Weights of a small GPT-style language model, trained from scratch on English Wikipedia: 150M tokens.
Each number is 128 + 32 x the weight over its row's rms, rounded and kept within 0 to 255. Layers, rows and columns count from 0. Numbers have three digits each. The size before them is the row's rms in percent of the matrix's.

# up: layer 4 MLP up, 512x128, rms 0.126, rows 247-271, columns 0-127
# down: layer 4 MLP down (transposed), 512x128, rms 0.0337, rows 247-270, columns 0-127
up247 101:100106122131172097122105183195092134128121090141074141103175138120103115128108082156039126095150137161117110110115158172168084096144102169123089127133115056111104119154123146106138155101110167157223156145094169107083163128113115113142123085152109141142123091179182115106132140078116103203115082155123058162173103131128135125188149139123111175094189113094174101113084166130123092148140
down247 105:201141173112091152098135144112103111162140138079193132197165099100131037139104197162099117138159108130163131134115155095161123078136147108156089137169110182085099100162136116122113107163140148132128118131125096069106142138163097184109187133135189076100093151130077107179110137148074094076155121143152153086095169139150090120135057110116110120125124137125173135063116160135166115101171
up248 104:165152140095152127081165129070148162167168136176142158128162116148121098116133119092159100086092129123167145078127102103154158096100159178136116147086154139128096116159119112095138124175108142149139083095127120187134145190137115119136114166141106146108161157170095119110068185155125117125091128036177185081072105079152143159131049071152148125160115142148171131079138031144108106106118
down248 106:133155120117104186144095115217162096135119092099170106177103118062120122121092199121138104140147134094128142186127131096107114091123139111177163073179120118067130131144138141166140119152142086149151101127141136122184125102120154118080172128172129054166137106118097126117149091174146129158123100100060106144078177173071139136111185058115128134110185147092154079108111182134106146173091
up249 096:150127148120107099114057093114082179093140106077163103181124126150122081165112173082121100137203134130113123067143128084112144106109161136136155145109165170125136120142159161095135144087161120118173147103075152168149159101111151103159170065172148155185176080126124147150133153175088115122130135096104123134153110139174042082123111108131095163110050115151102143083153094213120127093151
down249 098:079115102120131155145151118167133107137104175190123105106157133136180108091094068116168122153132110161127124131087116108137080072131155124078124149109093166131125161140105047206063146150129120129064094122184150157118120085098050165137112129098132162211111112113148132100092172158128165110120113165164080157132110079159083146119160124167130163174138103115118157112128169155074179143184
up250 095:128167088194119108125155071127140148180132126147152084136133155072110147140111119102127118122123107147201102088173081140160103127066130160144182155121147112161181157131091126105122112081133139087166148130086151129067153143086176108163072149161189114087117138098112088118113083106135121201181090093111108185150128153160167069094153107065120117113138186111108186158113132143075110101122
down250 096:111117167106099132167126157146168124126133119122114154163138073195188139129122142114129051172117131128115123088051093117105127102127110155117078156082139102132096135163184135112186223173150085080096165114117142129113106120169094153074124153171159118135085120161152107104116121104100129115119153102183103185085155094136164175088130085194096124080121077148136149170092128069161134135159
up251 101:069149135107109146052149144135156173144092109087123154196101155105147110098154149137138133107176159102100098130136097128120176069127091173118139153135177057160129107103088083139110143187082133184097151160151142155156145112165131119159107127089177094115135148108174041159107061142139116143122203150108187168126152103095079117120150116108100127201153131099146141174137109178103147124103
down251 097:161084138207103137129118107149108115146168176112159129073097101183072169191088108056128139116084148130165178112142156136072107115192108168088116120120048110132170101137104163104116148090106133131154079120109114094110166133153152127141102139173143148154093138199120152112073163120125090110148135118152102143120091117120141171131144212160159095113154095145131037136129158108144128080154
up252 109:129096102145110105121169203105176175160171129124081091083086154132097053135176122095075163156122112130124104131134096189171158157129121139059140066140173080105191104104088135120126172093137152130093087085137154069169156121117089116179130111140089167140153152149140067131143140163114196142129141167119120145129106197150142120098111150117064157147089130131126149101151130110162189143151
down252 103:154128125083078117167121081081158174099103085171201121137106101120154144122150190134086139137085109147134110150130100160114079091156147124187083125092083123155140202111165085170181121158110124103191145095137088140103155108083155171116162114111129136123171166135084091154114158147114070112127099172061060179150124181097076127126109096133143119160096152118121154157102126111162150136191
up253 100:108168127096158206135159177127158143170163106120085134146166111083156094108124174075143118146105155095184082058111135122088118197107090108166161144158134135110133113078130135107141126129133136127121108162150140154126073181099080095105147156143163130073186173143153065086070091145169104118150087101113129139164146084143108099079097164161138146124124160145138078146044101179087134102142
down253 097:116117185165097099102156090175107076154115151126128150080182136157164147125111127163077095143110071128106147141133121127147144126142111097156032127093141052148089122130128167152097096124161147094102089180122171137151146121166102149140110099097107123109119121125087168181153150119075116079099127188089185158062148193129167143094144145066121141145160160107169137077138095096172165142178
up254 108:184151103153102152131068079164088157132145109120201172178149124134129149122142214055114180121078144165118140100122121090104177173115133134143141131083182172120078103108141132148172186091170122102137138185112103061120124163182137096066112135147122136124100087140123100100148097168098189119107153129129133122171051117112147106123132109101075137107094139078098142143100161177126114159126
down254 101:131096103098160142164035087078175177107133102186103124145153105138117144088162125155127157075157132097109154168132095117107127152078191158079149116156110112160136133076130149132194082169128117149090114104127118173111134157202127158175119100163174156105159137165141100105184128100124111079083116117141209100130064144140109134103088146117101125106093109108082154136141095203122160090118
up255 098:086091097047108101194171154098121125139157138089167146154164112140129165122162094065070096166039110133127104156158153121107133128154130146152116077140093194128129126169132114144077137144172136127115177099133136138118131128185090142151132138145091173115131120160116194164146086138122095165139104160125117167106079071099092185108193161055071142130120110113113125129164101189122154147102
down255 104:132124164152117170149115113161075191127130089083141097083163106067172134079143151125126113102110056082096145091157146103130126112152168090128187132118098182121117103131158099112155143163147107107108212136143161092085072137150072149158142182137142122126157142145055137162175152136153133123116129117098148145194118093080122104130191099080149168086119197100113087127143188118122132160082
up256 099:169182152088126144118096104171176127097093021095143135143166130124099190140144146137090127111110078131090160056144092128220123105141160126164108132106112133167110121097118090106144135180126206101138134118111109123146125115123186094153114149095120155162079150128149117116155141113150137102072130141174133092109133157107064185137125149094132131104118173099175075111137175095072190167154
down256 091:151066101083144163151112095122165213110118140128139110161133079145140077130146149127145169124111135067094181131183145099128086120141114075173127198145156072118055157145149145089165071138169092091170118122133116122134175147104111159146155104096141118165108155161098064147132170171131092132179124106186094085153122079096142176121068096096097145109141124060151136145150098146128116161135
up257 096:113188102105136145141155109130115155116190137056158163191128146195168086178060157134076104147129132125141061159117143078142074112065071107147108123122203137145098175162164071137154103173141129158162127133115102142124125015114104083106111135185136095122126150145142164165180115130129135079131123146136134119117110158147114081132142163105107109109119105153135097136080133139065131147120
down257 094:130134141087110106110165122212122094199127152146132129175130127090145077094163110131148119108121106141143122146092140136170143090176190148126151134118118119110163098088100158217077176167096116065167078117152124082110105127141140149078158186087079158160078095143111109082109146111098192115111105128165090141162112137109104094110161145105140107145084105097149203086121142119201121157161
up258 104:086156118182124180202141133122100154094222175091168130107168149082134115135146133139106111160115175176120164146132109132151103104168111165147093132100102058070158154081164183170181126088097126127144116138144137071121097146122103096149105135139081163133098169101141096138154189123123128103127141118129095090152123165128074119071148092152049153149074109142108117099116147069117088118176
down258 112:092151119135137128153150174149117174137135137096143076150152133117085151052121145161147099154109160133089148143168123090185065162144115130095072112095139133085141150114115178123218219127185211072057143127111124096135122135104145138084157067133093113141139116090139146088121102096143130100117141118108117138187124160105110118109102152153123133122118103099135177235130143086103105141114
up259 101:118110123080109100103092147132160147126112098127153131127128166093122101092135141161087090120100119207136123061128126165184034123101148107089118117168117186211110091121174150121164107142168143167142207073175095121148112168147165132129103117103189132144047122136114137125134088121135171063136093132165088153155173136140070157101126094133130156161146126102163154098147101119124077176127
down259 096:124098232169191108130136131161174111135091150101134150127132114098063076143170115146162135073154079138163126158093163070128120110154144093096116204116080136118163103139166082129140124101108102083160089149141132109074183122142125184163144089106152130094154129141107186149192091101119089165104113158126145119093117121154166119144099161058103116125123115083110123162128054169144166116110
up260 096:087132107122112146123126137205160124130102179115105126170132131148093133138150123098176116160137151126155123156112138070125139140073171111151131120128142123150165094069157048120153111169126128096198180096120098167171109132070124120140066156083166110150120147166089136120086146082077067145135117120144089106102200179172127122154136182132067123112134090120188069109108141170202167149139
down260 095:132088131089107037152082162107106181157087137121112158161121103117172143125095170158167155124101049129143188104121165106134117133152152184064082120096126122103130132063109160109122182098140100070142087156153149150083147106104140126095144118164174153180156097154120113140070126152135156112132108117169133165096088092100061136144094114220129115165175179133146146128106159128135124116177
up261 100:084137128185155145136093122151103115106174121092168122105120149137141078103094119139133140097067204070138126114171122056119165104154128184172152128150114161116166173132047157162172084135130106118126128159041143151142176144151120146101063181111192058139125075161123162113100103153094119079102150147105112128174092117168141128154093115161147105093124142159136129152166135087082145154147
down261 101:154130096149137125139135118105165166136118144160093153170141198084135169171130124131069114172137067044148157165083086143136181130094157076133106114115130163094115108126105147172062119110125126066096182169147122061130126150187109154107122149117146121185107144086094085117140169150092162110159189156097107149104103128135111167120182135092072086088118097113176141154165111147106164073138
up262 105:129157170126088134190088140122145130116140126119175143070109158157142106114141076154141109145147175158166094078092120106143086164137103157133141062130141095146111163142181144155215109131129095108194130105218145093105174078144129090165123109128117126085106149101132126093107077101088096156076145149146178152083169160091191155127169129126155097133098094172101176129128149091096157083082
down262 098:113195158147145117146128123180121089179067092110108046168105071097134152125148086104136130132157106136046122134177120190195191112087084154089097173084125140094101165114125097113109143155158162168145120114084164191075122092165182129101107125120135164150107117089106127173146143176110099147082085121151073090164090134171119123101124162097142131106134141145135117108165142116134166139170
up263 098:103161076118107131129131168156053141128104124142199165130108100149151136154140150101140183126168128147117203161115123092150138105100147211111147093063123120133163132146168105135086149156120095131120061171107148092149141136161114116147157092162084136119142114152047129175122120115094171108140167141111053132147153114086125185107164121109109078141128166063157139104184137063089109094183
down263 098:139162153102105168151125063096109146119136103148170093097115102149164156161083109147146131093225140119165137129133183106106112121128139229185088152167175152083134146135135083147079077167145137132130134131137119098120134113130141132129150088140125119077183160160112093128171056105124118125123141048146131070113111124113155156120082153111207118146109161130180107055094123100120149097081
up264 098:110122108095108130194133111142150106130084135070079143133165121064125141178137127169117122107060137136179116092122161150114110155142151123109122089105133082088168115094147139142110159175183114131156115083102099138159087107178073109130147175127196127128121141172094084097127200153156104117088079119162103101155185151121095118139183126152074115115069130137156168133161176175171102045155
down264 110:204139105120099196195160194076104175098130100139088109132216108141143097107091099155086146169119155169083089109119151127152145105067173150116149116167080154121136113162113069079113150139072120143132109123104132128107104126142065201136149103086119115097126158125171122137149124111137153087119171074143099161117131158096106124180162148127157089106162141073110079132196126170123132116122
up265 103:092120198103161119164125134181120190150145127097118075145196078090117116129061100108057146161167124213156111052122118125105151135127156171186116134140136143158102081103121081119092125210094168130149156115133095128144166091044142103133072128146165101096121141136167146151130148139189107100122095144144121147142130156182091152137130099098100105073112136100145123146095108155139094148145
down265 093:144066134161139136150120167113119141111162191122160137146095118100061102178140145125128129133081208167133051147126092140116130096144139116139093151145164152079167127134122057160113126074130067079063148172151151060114115167122147139109099196126088161090064127135104118106125156111100119155173129151110166184164110149117117080183133072142089137134122151178113181160119151116111150085143
up266 096:117120128115127171168055117068111167076097125181152134154125125135125165150114183193118129137159098149119104167071116164137195138118133139119153101143177054148119102124098083158164114140155124060110139167089137062131096133120105126139092095162075165073076122160158113155094096119158172120171131117157120107108099175088079190142177148139203156116146120093142126128118113135106174109073
down266 089:130062117049203162068111116159129124167124132114130133089185093182125190165158143131159103139114152099145100111182113128114119113185143158159066133116083184077133128115158101164128110108072093182149163177163160156120116145104106128107156115094100141124129143127147059089126141115127048114129080119148151132143127084161134088097154152114119137170117076174154119092107169160165177083107
up267 097:121159122112127147132082179172093137075145158158070124161091150157095185100103185103075116116128146156153119108082126099128109154127099064139179202133136162079161119143149129170114097191118190123150099115125079129164146106095184124142209107099106132109125079156082138125140103133152115083123073077132188165120114084132125194160168096146156129135134081146091145142116109172168156159102
down267 099:161127159151141152113180137118120124057165095077143113133145135129138062129173106098215145144058146111117136148137129157119115128112134117138090055101129112142171149193110147107104120121095168091110151200108107113084145093138138142156082118112134126094144160095144102212150098133167117101184169147117048146165120203087148153105086130112118138075068132149107133127140139145171146128055
up268 104:105142091053201115148167107110098106116167137175077189093112120129093102117155129121123199143163174081170163124145131087129131130117146097127084106129184133081120142149100146131130171176132169118178156180166187058125119120134098081109154123162100121145063128117123070145107154051131136147130172193083094110162066151145120153125124109114128105130167151098061095140121099137131093136113
down268 101:167085130177138042143106108109144096155096173132129077142112116163180074107212158125092103131110168101105121129107181111158102147160148123085134114172129109081160131094137138152142155134044174140110134119170078152101148166091088066116126149063147172137096158126153148099167105133142161115142190103147107167164144132102153133093139123105155090147157106156091153118118073196104108163071
up269 085:109128136103184165143147106106209151137124121132166141164070046178148088142084086074121170140164149101075128107143114168035177121111101102132142126143129077123163096165091155173106118109170127122153108108096173120127114160055103152135120135124198183081132101093061139128141153184143140117176120172172112150132126104139133115103110142063148126133125135174104125129120153137131153075175
down269 108:150112128098085113195134178126147128141115131087143132086106151133175138109161100151144147092133097133104096093140125133145202143131089110118113079118078150122142132171108144089134121148121093140064183139127068131100111138150134158120117102132125035132167110165225180141081111105224130160146122115150079091164065112194059193139149091129128133097104127112098137123130175142149121146148
up270 098:078224123097147095180137119100112099120131094081138088155171130071135140146121103107109115140115090095132176140143093168185153168106115135175106080129187125138097102134132139156144155139192132115070126130077133138149103167107142101072109137109098143171158201086143112088101163142101168172093106164085079150104119126175138085141051216108109124149135153125137095114144161091137133107167
down270 093:100075110162185176144155109085132110139069068137120133053112166118110091125148144149135144067172136136104069176114153095100107110096195107124147154142139084188162081070143132131141098157102141122153090088095169155161167174125128190169151142113132067112105065170154159161129178138134077120160088104135154150179124123093157132199129099121151163128115108143109134120077124127089146107094
up271 095:050071111104106087104150162074135167144138027137147133173084150120153093096141122159203092167169150153103193130132112145150084145069095115106140089066134091082189146141114136163085139184171090160127126146107092157138128158176117104111107114109140112095103117093113120100132128148189212119070135115113136103138155171146090091118140159129148120111171119136109141136172116112162122130171